Weights of a small transformer language model: 2 heads of 32.
Each number is 128 + 24 x the weight over its row's rms, rounded and kept within 0 to 255. Layers, rows and columns count from 0. Numbers have three digits each. The size before them is the row's rms in percent of the matrix's.

# layer 2 attention query, 64x96, rms 0.215, rows 15-63, columns 0-95
105:133147130112140138125086159178137125065119123170091130153117124131114112119103131071133157140148121159178131141134135167141093131124124134182147137096112111075102207129129117093154167131097147131135142136141123138138138153169153105123150137100143108139159107121115123115146130130119122116
100:122087140172103116114202135160133143193131103132124114110147116127145108121130145110107117118079114124105134134121149118166094110123125096114134107112115122129174141082138151174129113175152123086112166140114156166154129122181158122165124113125131122139102136125117135123162106167140120141
112:112156112136131068103096149136084152132106109117100129080134172095158097110109135140130135113110152148138097142152140163133131104171105136121155095127124117152109122124173146190116077112145126142133132113135143136116098101134090120127113102190139148110108161147154146117093117124140156144
110:163127182145109092103153097131143135144131128135125121138136119091162077072128163090092159080103106139145093149148139135135082152169150121130138169140126130130117171137142137139126159104105115157125156113147166144136134111155128106158119136128074130131086105132118101153138145120137142162
100:138128137135150121152117157107096138150098143109141090128120150110135135107086123120145140147161132136126111164181152149148123140137086177153151160168157139122116122150111155148115122105113144152110160098174197159119101129113091131103151169137085115120107082162125115083124126129144128120
108:139104150073095126159141138165108139166114134142128150140115124139100093102140136135105097134152121152156142122134130082129115105127120164105133152082174167097094188139112109116170137138140152142124122138128111141118162141098152101148102158113127140155176143118100182114128126124097144171
108:107126093106123142106163172096138185163113108126116128109121139094125152129102144122125111143123139169137082141123139157185114119151138111154167144117133130142091174149113135104166100172147124149094165098171131144143137085144118134086159082120127128129128105105124150130102110139165135126
103:180137150148161144109116103108146105069164112118119109102158097136162127125149116147097107145123113140115113139104148133153174141128118134147086123136111132123139123106121077137116137090095133124097142151166095143120164161136095115188116120142116151095094145129167133151158119104125150180
105:168151125121130183089140106105128120129110081105178130120114104119164136106117135129129120162117120165140122121156154151097105181149104151133083140097180133153094156181098114156166131165129140167145177150169129135113133137112138142139140126127130129134128119129096110117106140111157111149
115:137144111075152161137124078139140127128127130106106133131117093169097168128164157157140142123108130125131141125088113152090117136158141128119106082123136109151096108140178131106138118153154113095151125146091101146162129123158143121075165068108132142173148122118103131149139106133151094103
111:086147128120163089136127131081150128116147121116147093116148146111152105148075073151129153151125151132127117110148148115104146115103134091142101146113140149074138108119068094118116125113104092154156118085130098108127141093138112128112132147145142144102123172130126136180104127085092145138
107:085119144143107098135114172135123114147101125167131089169126110103093144124140107129131150172153103104105133103173170094136148144137103156103144134138184120143129121122138125123162109174153140130144105122118116124132137148058133110078115140123130128129104144182122093091115137085146116121
107:148124094125135184147123120105106143153113095108172114153074109136148125162127124125142145164142121146155128142131136104085087143114120149153115138140156138088125152141113149106139192115150151162139171111130145161140110154133138134108112151091113139144165075140093096094138154152154115110
115:125140142131169095114109130101093124130131144093117136082167144135160072122102122156126116128130135139152125134130146126151148137132094162092142107114120144174146126135116104188116098129111142118157127135141133131097139149114074123140165127159148145131117161097170168114079078104111168148
119:114135133113136135167124130121143110141114092087130108133105136116123119146170128091148144187126099186087099133132113147093138115109117144138114093126141139151126117132151135147170089145118143159158152168108170135101117152097141135134138152119122129156179093132121100077192114126139097106
104:123117143127129097158107124111138130082133113117127096145124134116099153157111091136130070148148115132089141128077120092123162105112154107128145116145142154111177113072098145104116104127127135096129097148139168121133072090144137143157112099136144074059138124148140134117120119133121125104
116:144094141146096095144112101166111104114105086155123114143086112151103166156139126137117089150107106127068151161159133135106125112138137101137109125161174101117100116083142120104131118133150120146124157147162113137132113124114187148168119113176123139115122137166112112094160148156109103136
081:127119139099139131145131130109174128112126126132116134089123119164150085107154132145101128087133108109112122144083144127125137109137212138065193076154149083112157133129152117124148114140115117119158113145119100124128142115098128138143178104104114122106145148097107151162117126131111154149
107:095127138094135105141124143105147140136125138110128106115128126156148057122160146147119173114145116133140142172126134123135124114150164142076193092142156109127156123139174146159147144155103133137174086167093125122131118112099130126133194122126164127126135145123145126169130126165127159143
089:120141119131142093131110145106158117127120115105111113099145130107139055108131140134119142142138060140120118175137157156133105128137147134115194127154148113141132130151152130178156124125108140127143105126129130138122124100105188122136187110110174107176146145100139119150132127183124152145
065:135113109127145122128133115145122136134127125140133108136085088146102148159088118120125147145142177120101156098137091102130126120111096180154056135086108148136117139115127113113114153127114123121128129192103127117126104173111126114122112134116107170081133090128096092119148138071165120092
062:142129145148137107142096108115175111098142107099128135141129096117094112165166130141151164126130080127094108161120153140147124117151166167119189123137118151167152118125126105144143105165107131116142099139134149151159114093129133134155121110105179161141127155056117112146151142156133092119
074:110141146108131115151138104130146110108132112095101102101134119143172041147159127150125142134134118118117167176125141164143125139137157118106173101139155088132148123143162133163166134148115152135155134181133112138127133120105150147158177129127168129114134146100121142145152147190134151145
090:168133132163120134107108135150141140101130174116155172126195112155106141107150195098135137110141083159136092146106171159117147112159120123133197111116136129112129145149108114125114143093102118138157100111118131134112146137118109152133144107159124127100126108111098122141088131151167096139
087:128106109147116138143108143110106110133105140135118160160097131068071162103129133100113132132152096162153076102140119115135156125121087129131108169111102166128104153126077095106126146125140104106111109088136110113108099135126128136099107123116140144136105098170109085119131097084127082104
095:139167110175177114122121106142133130123147159121118137095175123159176084140136166129141144102146109095093170148124141151109144144132156103144175124127128112150144103120157138145140119120133110114120128145157118139140159125118150147118202112160141081117143143105109129152142142178170161136
090:108142139167103136147106142113096135165138128169152129138181105072156134129131099132143133130132118168138098120116184138161110156121116162113157162114124165165160159157091141152153137151135121115143125105149142166126155113112097174129106133058104132134172125127116143132124112116138130148
106:125147122113108131116121134130133158124143143110115107117169119157151083152162135138114125119120071126121125169110169162123141113150164140115191089122160089113142169140154148143159143140136124160144132164119135123107119118101141133133191126115152084107153143119103151179139131185105127153
061:113089156089097154183134142125122129108106131129115116111137083117088135166163147145108122138100140168124070149135154143144145100108114183103124118150109105112122142102114154081140126143147127161139132153117116102126068117115126121114115133121084131112132114135090108122104112142075097091
106:165115096108114118140154141103143126121096135094163134148086154164111113106130093139135122119139148135101125188116126125128116189130141169133117108168165135084179111124148148131141109165110141115183082122130138145149087149109108142130138142131097142091111157110130154105082144111133112113
111:116080142107143145162145126118150130125117082201151116127132140138150125161145121146154127129146126124155171122131123088128084110111089142107152110094132115141169118159136167114160112152121126124171116161090151138163122102145086159146081150109116130143160111142168157108153142119128106148
096:159119134114146153107155128157146133122168119148107148129123151164096118136131087137125132123118160061134101144122090104144107085166134133112126095136150074114161117118159076101108130085168161129121101101089148083127167129128135140151121149096100123129109103133134177146126134114123118114
100:128113154103123103145123126143090153111150124122133153106099106160126074139136127139084142123116162098147093134142128129131077162106145143147170129148151120107147120113175115096090141135139155105112097091155135154097087141094107108118158101150126120111071148106151107086100132160131102102
099:146135131114108081143166149111178131137118140103170144093125171114156082109154119135132117079136181111130107139122122141104086128083127099125126135176140125152125153114144129142095140148174114149130115107092150130162101127127162118144144110116110126094117160131097143160148179110158141152
099:102142109128084121125154127134117156122062099126147123105093160129179121162124128116110106098089162120125111112130140150132117116119163158132140101125146064087148112147136140153171132191117155105127139117139127126117113131110106164165104097114101119139125144136130144088153178111112163134
092:131099119176142117109153143159084126132116140139132122139091111114121102163123128159133109127159104129148167127185137146098136100150132140110112121188103145119095153123174131138091094180116111146104121136129118118146143181106156142141104138121127132108129140129130110090130142207164118110
103:130130108145131118102109145135138139138150157143141136153144122105123157152133127147119124154145116152149153147121117137161125112096105147136133180145127147102095110163121152145101202067104134116167151108109138150129091111158125119121133126141172068141152138185181103112160132115092109112
100:115103121095131133143128143133104131115144127111153115172104189100159103110118090092160118148128112124122131136149082093121130104105087181131093141102166146133099135181143141149152131111146159145104133115100111155122118202142129115122155114132099110127161113149142139127140109089110170118
097:116106121095128142080140125178113158112138142172168136105158130084129134139148143108132118113150098129106120122142096161151155098108116112103101190070166133121125085168127157122116115099099117111098155127102112123124125147120139111086126134141150105101075162126147149148109122138132145093
095:156140152140126109124151139133166121142140129143101079114109146137111115161160100107184105116082143139111183138121106126104113088136172134118093116127130126105148132081125128075113115158163158126125155108180161104150124145148109083143115117156133084104135158104134143106146123123117104106
098:116165119148081084115153169113121174102150130128116128145147132171105170096121111115134071118109155107094115120110135140126170169106131153104117110139099136135141127117105108150127058132121129107125103141136067167149156123145096140128136103124127161145153140099128115136120115110115178120
097:160121087153106100153118123106148155134123126167124141138123098109138148146147110183149100068124150153130186109145155118126167125135126121131104120147126145164098145167097167119120124130120123122146137155081084063110129104122107117145117108129139142109100141113119139133094148079125153169
098:162128138133098109146133143152120134138110071117125114138070129091124133127114145133129141161164139117129139116167155134131105104160102161147123168149165165131090141104157153114093135098147107121115162097156132179147132113152147146133142153118075150090157153182118149144155132132116140089
095:128086114155116108117133090149147154122130130124135127129140134078131134079123159143101124115095099132102150105151170175170148148114133142127125096061116179149103120093128098121097078156105102106116157103118116130114133116130103107134131107111167149134104075104102151150103110119129130108
104:119101131138096139122138162101076117109141169130096123080132127138071093129119104118106098089134136137162121145135154146121131137087141185137137135135093097090151113130153125121104112114092141097169094140116159156101111114115089111096119146114154136129133138145096143112175118138091095154
100:160129127137126150144148122128119132141117119128124149122106125154148108138132155097127130160108088141153145121133101121143125153113127128172147096196129125127106082103115104141099145095086131166090151079129103101153128126161089105171159146147058102096147090109122154133128104158112150135
104:132125132118136105138100096147167096172094096185143135107097104098138134098135147121125144134131088108128145144120116154157152119110157096125136141120176084146145158147104122114136129116094140158122170135141077149116127123136175127080160144110092111082122160141140111125136168097147146102
094:139094098092116157162112161103129095093123115100151130132137115090147119145110084120136094089116161166123172160102105126122134094106141114124130105137160139139144163132160143089155128125127120128139129100181119150137164128149069113139147130154141103082166120136115111149124157136148107176
105:128102118121131113134100104089133120150124104114179131136116122106152112108064126112125086111145138125116140125099128104161137142099137169104122126061182120157123162145108134112167111149121116169099154147095129120163123139099088122126132159123121082145157111101128124127150161083119156159